python train.py --n_kv_head=2 --head_dim=64 --rope_base=10000.0 --bias="none" --tie_embeddings=false --init_std_o=0.0135 --optimizer="soap_variant" --decay_fraction=0.547 --final_lr_fraction=0.05
Each number is 128 + 32 x the weight over its row's rms, rounded and kept within 0 to 255. Layers, rows and columns count from 0. Numbers have three digits each. The size before them is the row's rms in percent of the matrix's.

# layer 7 MLP down, 256x512, rms 0.136, rows 109-208, columns 128-191
100:121193103118154127116151133103103066139171122167089121147128127117191107124197112128144061208171156123187079159107147126120134111129134111077128130160159110089138149128150183118125182099078126
103:142091098117127133108159110153101178144123107108070142159156169164140148110090159130164134124118129081151146102209145109157125125144109198094138137089137078129131112143173158107091120184148119
104:083101125138109119128126068091059164125105073116069093136103109169136186132101124153139140152141128167108112114161125102105126185180141124150130164186142161078141096127055164111173115092069074
101:112042096153102128099158093134115111110106141200172105142152103151104143118140161118133171130079123046129098193074137181171134149095136133125122133097133200143200147131162117139181134122148145
099:116175139129139182144151102095123102152148178142105173088131093112126152115082152099120093129121166151108172174099139156060120138101054128130100122142119131139161092081135154113222111076121076
104:128094152159125130104132113129129196169076066133134075120114248141117142099124079142093146167113182122188065097116154127127063149143149135118132125096112138087098142090109132165167152122152138
099:106167114175160208172098105154147118081123184132163121098127156144125114145157161103100107195101114135088143077149128080099122130103136161126098080112095082109075141136010169134169117136103156
099:164137173093105095155116177177146150130159151109120163148158192104073070102141116111169113156064114137126105198118094081136105106184108194119110121091128111096080176062057110145141158139122130
102:100147133131117187159113082097057073165051132124175096085165159165103121157118163157174155164147138107107095157135136177147159123094171117143124116155102161110167153070113042119129076131114149
098:193170151091200151099065164129098074146106133082161156127092128110072198169110158143090153123112138166153123139134145130158131141140199169152212104112090151115148118164156112103040113141037111
098:136219117113180090093155100148064152076097097160174180115159125152128138054141155095084174102126076130108133120146158110146140116122128089158071143076132110175127180107119098116112189132143101
093:117110164064132151171107085215115134115195164135179159165168154180147136136116152146153080180090127175076151110139129147155115107109151100122081081116195107153149157114115108070184185152169120
100:116073070109215086171123125163141091110118159092134138161149088063169136081136113201103078104167163176153117114144127154156191091176136140104134112127164108089078125201144086110079104146121091
096:114149133150151150156165128142186108150102145186138172178123154125168122120078127151074159160139100100089122155121105120129102117124102112050134152147078113187145179186137147102110154096113157
095:122132121169148142171127171168101134132119065104142184091120088152099182092075151107121096185173099144117054167109130074186162144148163084137145109164086102138129102107156058111109139165108063
109:082131119156108212138115126173174080143119079150129152106141075124143066094201149153173151149119120104141106159138176126133125148109183087200186170093174135108112147168136129149124136117114165
098:072176136148071141114107133059150096147114096115120164139115126116188165156130117109086088099141134097117190164101156105112095160176134174079066098130094166134173150119093139203111098163153090
100:213111088083161127065139104130126110145112153111157148150167108136203075145042139158148150157134116089107133118055099177074182173144120106113154083131134070156083134116104079099128135092060077
093:151138119109121132113114143114132085085074102137155100132154066133056132093172109138157190094138157153108119109111116185140081119144106140113104169114122129131181091121194120125088174131121052
099:080180164070081171162134179162156142187158166130150103129146168143172146103113108129137152166142086162133092158070143094114181147188060134147101105151174158131180113084145179111112153098129073
100:181126049096060180171074136090165109167140121170147179137114190063113103084173075134173095039151119126127146152103093120178152137126111174109138103116094138123168140096173026114121163119083144
105:115085119129065163151058142114090158072147129132100150207185124128141122124107113062113103082116120146059154058076099209142161152119167192130117172159126136055131112109131073118131082094122066
098:139145125106099085093144064147149098115127116184082165094155142114136079161094159069167081152088141084079154079121112117161093191095115163132142097094163059117147180089131130089101166129104150
099:139158129190123122129147172069133138135111086121114137080094103159131164125125124116115158131067154171151072152051102097122095150138129137107108091137082174099074166128106087168082136053119114
097:111159078123058207192168114128156069093098142125100188137095154107130159095171095103119152109161164134255164161102153097122079093117136109113145140151108176101069139125125129151103114123133143
096:116124148188060177097091096121137137138109111136097160070174165148143090117114110115128165099132148135160104174161124134149081135107167128137063114093123092090112109161130112111136131111111148
101:149077155166113134106143157121120184161128109131084180119109129158188108126095123168137192157180111137097184166071164121073115116143101103091126196046112184139112173088114167126131170183157164
099:139187175165115119129147174105117106169113133143163073142148140156137155145079095131158126150067141188136135152175137131063051159145001175123193108108134139135113130121079123080121127114136123
099:168099160106102152170145145142136082108149142096135092072131144107120094158162138105093154157119141103141116165107155195120144161106159122140169161087099122073078152125175139146140049111116109
109:146151081102167122112165162199129134104081136153174154110156080086138120142079114166169154159142138120200176096079145118152143156128170115123147109159077102137131126093125099110118188157156094
094:103133155155118113112114130142148141110108144089153168190099117134109172129136146112092091171122098124132136140139103082093136122184123174066107162143143160044105148172146120130106140109173146
099:110125146132121179123086153184147134151136151143153107136156155122171141117148134133095176062142165077150172192122129140134113122173065180097148141109145115092226067168153094137135129062164123
099:174081090101158156126086142174130179117110187168134170117092089079170160136087169124098095126133126122107156103104107124119155200072145135123134150120123188073066082157076123132142126128109129
101:207116127168133158124122123096099105142073171143079089168131120108123157148128129135069151112125107146097117119151163129146144139160086096124155163116141062127124134167113060129147146143116106
104:208177089255112145139140193104116153159072153134137092181073126098114154133112179159164106118079162102157119149127173150090134066135080086190126124086133105102081192121066138147124164128131125
102:132138134119102104090114135130133175121088154100103120124201147142121120183179162097121137121154145121117136161141127105191077182100078096130116108183210110157144104123108137159139136145065130
094:109118107109144135071119022145141072156149126167118104096141112158135073068137129136091133079125094147152141121132145170152117138163148126169106107076102118151133118068198126150108183090157115
100:109100134171167160099125117177160128148111116133101127092108123100128131152119039134119153108136131098143087088125124173128104108100151156157108111100106107108044129138128129154132151105142079
094:186128086079150112172127137213127192140087159154121095170069115130077143201090116121116180158144152148099195060156145081125096127087164091139126118142158133130144175056133083134021131151124113
100:123155136115145096109095191188122167174125062150120140150103095091193203104154124130092171162081095069175130145120151118052069099163119137049109117100167098127108165141087142085149159134114109
102:152115191161172090159210118155102118069170132094147174150107062119097138160154080154122165159154121118177128126157130168086152169088164148175143159146091116127053163203157133116154137123128131
106:127133063081098143169145125176140087089134106078202130103141105137037093129146056138129145172082084177160208089108122089139104066113127087099167103133097140110140115128059143097164153134119125
100:175141088073136152109144110103125119126097114120124148153132130157113135173134144126084060100109141185125061142157102112102151126120093120205094108170112132168116142123126114163110095179142099
102:115151115100153150157120125047143150117076119142116113088112142157111159137134125130113183191190158140096144143153109111134096160181095097124128139185197094075109117136116116175177111067121129
102:144095153103139115140147108112097139132126145114171117109152104058144100113126079184124076205119131104136038105121170142151119124113156091149155187131144140134071110094168061092078172118072148
102:173147140096154156187116109104094117161136173095107132168066118135095084064141175099203138111134096087130116062137174109116084163122119205164137115105137113176117131177127094131106125085085172
094:159102153140101129155093136067162131091129144104127106106190124106108095159126096133109146088143157178109107110136077121174161112113103135148102092089146125105217149204111150171074168099097188
097:202104129128114152124069117136173123160207090120161105056050171108072155152136107172129228120143112096170096108115152140115091176125119163146068118131144155155151119119104166057114131135100139
111:165111069105134158104132126131116133141086112098157123147136165135138161132084128107136138132183158115093136141125134228191081120100115141126115126090125108112112081110113148139179128141081205
096:146106176143145108155135127175089134130159128109116118115191140102050101104127109107147191160166154123126187109148162133182145147092131080104113078155125202214108156126099151048114156162189145
100:114085139144122084079090179137121140122121101124117116160133100129108110181134116028114120143120117122169068149124175134115106121087132122145073098141168112069097141099114102153191119128147127
107:142126113088169121131137130171171150105124127121125106134136132062117162136110104124084131179090154063146058125104143124137168111146185147163130113156116116153086129116135138134094177194163153
104:111108166195105121081118164133122133111103183158098152080172056138197046131134136156121000174087112138100154123097117133126125115097159155119075122086124132205127113103147090136145148028171162
101:132145146134113137048146162163133166172134104122201149125168131098157153135150078109165087182077105139089111087169117142104132123121107132096086096119108106157079123140202082184111094088125144
101:150055106130060104153128099066086146133133094114096119092150142091120115149116129137126103111100101117067207137113115142111111115198119151062112163135157189089114112130146164092110055121143122
096:131182114088078062135099151152136119095086067100083131157161092160144103088189124144091122137134126153164156180128118153144094101098086136163158091156113198139115099169102149087157146118092101
097:126171091143106169131123111145084166135161098118089111091170160134061125186120122129134139119139167180088162155127101089092190118116113153126098147070124100106157082160099119123089120111113129
094:110122082156141114093118158100086071049108145125145128097106105099102098124129153165118129150124118194120137163088108095111095119134154136136216134099100163081129141139114139164070137111157122
097:150099087161108184131181145130126112125085142150166159146139145110166098167166121140104147163110118138104031117144104186104124099097140090084108117120182157128115110132181140128091113142088130
101:165113162169091108081147121137107135127142111130101106123132101147134183139182196122153128080084054136121156141076132160079122173127109113151100193089157124126143148172152047137146134091094140
099:122178121091127154135143135183228123127153094217146127098091127128100130122142101121133105137068159126125125101097074157113136103148059120118179165119144097090125099130164092163107144131106170
098:158149126122115097151151112127099124176120117108142125146099091123111179172180182033076122150084139104183208125129145135175143202214088088130165108068088131111107120125109139080099093134097140
106:112094144064155084129140132104117137129188187139172131132110117076083189140198135202180117163149176103116152125141115127143146118106152134115119025075177091108124162148102102091093074158092113
096:104133115155138106169128185138161138192126099129192155158134115121110112086155123153164157115117121174103167151084125152133149140130140135112133186142114112099172122107117132107111111133157082
096:202097070103133144152148069157049131164156112138114155140140140129158088083084136136093102170139151098096070154092124114135133087118136106150126073090168070119107100092165188126093137086086087
097:164177098101157142097154112149158128070176093114143135123153102153165126166078148060105112041178041141072151150151168171117151135097114114135133180124160121119142099103117078138144105146096195
101:151127139129099147089188095102185127114165132156166114091162190090138128110095141105075108159156183097186116112162145189096104129203214180142134147095107116125070081158151100135126135152163107
110:082161137146166134099152153184086143166146100139132107182129096148101071136100084162140130152148106161143065167132155172122191069129134148103108145124128102085158168092119174120087170163150173
100:131167162148145114145117114100131125153160137146139189124104142131146134111163141084119163132051138124116125134139181190126138141140082090146063085131132110114157165164082082137106195133144128
094:098195106113165131171159128129063076100089132131115083115119114128123084041139116129101160095134115180119129223125073089147126139124148088124134093146075086131096118153100099137163154098098164
100:143101139190140140181111159062132095137152141195175162099138108138065146136102173127079098130220182110116153158119151122172066111162113128109115159150184123097094105136049113112072140203206107
100:114127149090162163140132134112099124107121112120107171101164123146083184087121167104158163115065178157213127122102127118119131115145141168184144136148184119092152128164188174122093120139140163
101:149170108126136160097092128150073112137175112122123157177047124105161089108152100183102056198123191099077098100182154112134092074176135125127087133166137193140098075094149100089146130111146131
108:095126167189125142126136107142076092133158130098175123070113100164195152100128120138119147165113099103194164119072129055104126114129109128144111116174165091123109166122160103179051119157149121
101:089148090183079137095181117116151116109101153102129129107080143103098083122080175147097156091140169120159142193111086044133135073164159163131155093116139086132162122153083096116147195191094151
098:122141142088064099167116125166135137117129165156175140113134119099143042096175060127165169142100136124167136107130170109161070096140060095116136150139162177206126149148157127091130139069185131
103:130113136115103097084115136139129147081141187109093087161175127107144091204153128138174118111116117124050090117147106082133147179130116147123147111141218168169147093153137130186136111160142108
095:166121105105108098106133181165079139167135157129145073082069131134139130065061106123131120086124093097178139119158115080106088151107121154078118153148141198092138163117125125152118119140112120
097:142155134107109086178131110100155131064084088135107143116142136119186165082106158109094095133184149137076103144102119137163156115136195137107099145095187117105173118135157110120104098092108106
098:106133112138084107161127099137090117131109117133078108172135129106160142099185164137163139068137072154119062139144134103183121189151094143127072112111156131130149126108153128178098182114127124
098:135115176138054126101119109190136137190136140171089123123198113120106125054152178151079080157105133136158098096147188089144113126121064125129144104141118174130146124126131091176100148101164138
101:110089139101134175171159194143086130147081136078145140152094104150122139136138111160166136086086202127090148109178125098091114128126159125143153080168100116174127155154183119095167130125160180
098:069078188095052134210132146182084123098120070143142180116125150145133143114128102134173163140094160154141140116122138160193158142177125070153172065134167133090094101122107153142155090122078157
094:069141072106132097164134122100116144126100091197146111120125144135088095082110093139090113105118179096111070111083194108105127119147166108177116138082123104174149103123104098136130096112136096
102:103128113159099165110163126185154140047123120084128096110142082139109154113115099173137159187076145108140123112112200136077129157142124140047082101141099165113071081125141168161063103112151119
101:090160132094110081114110107097111158066091028054156131140181129149179174113053166182104143215117138121188171095141116162167161111114133043103132097129137114114169103138134158129091108143088166
103:117102147106098134106112119117128061152138112151091061126171154183117149134151147181132091156163125153077201102100101140142166098140115108080147197142112156132157100134044176121174114083105178
108:140138130198094090117138138174162169115106171134142106098106121146129093091089113083130150134116115107097091178094142132199073091154173112102138145119114188111129105142129140111104207192126193
099:153135143078052123083069137110164155108058090100126159129149104186150110089116109125115082033139140107138143151105131133118135137171090087095053141143100055118166089145116104130108194122137119
098:095163154141036133120160114118148100109137126094163120118158165145110099106112002151127185188142124121116107173101080156106154141152130162146116102129101174105128181127180132132149155176156165
093:164158129162098037123121094173104143105126081094105099130160142163132117081106106153107120089147158161094147152138148108114088144130117105092163102146120144093133145084119124161137075102142086
098:146148116126153145136129076132133139083121120152160156112127100104133106048081032077117142126121128103162139092122178110080097177108090143178138098136140122131100100093131103117103133110092058
101:124117081128186133135191089166108170110122110175118198128130161120124137140083087148125071117126095196143126115115051171102123154136101197151139174081168133151122130145142101145123078122207085
104:129093063134107087125094083120177091130100147125177096157188109113131160154159134121079135132112123092119115176136150114108146110110200152100099123141122142130129148158077146149075159092130162
098:150090141103184084098129103147117201132121151142102157145163107087141139178167134155099140124070134104140105131129079178170132118101163106161099095140150120112109110113169094097098191165088115
098:110127119106141167094130129104121163142096128188157097153142116164068156093153161105143120063123110163156113170124141143132102178100149055140130151202110151139114174103115136089125107122132072
102:154112102192154170134098112171121145111121100173107127096083138125077120134075161118125108104129084079101168139114153191157129158133055107168157092127182135166128142100181130140134071183133159
103:095106162101118104118087144112127083130188128112161151088096116170148092150166134077159124146155130171118142156080140166154167082124088167115141101134104152113103105101121103103083130170178109
102:136122194135109114169177089108113128148029125096136155143100126134112101150104074154162146127127110128106179119097119169134181115204070100131130127088154116119154166116164154141136086116115134
094:094135156114103054079091141154087144088169133097135149132101123083094070083103148079129137092172101101115167096123110124149150140124157160100123087120154116164132160061119160111166145180101093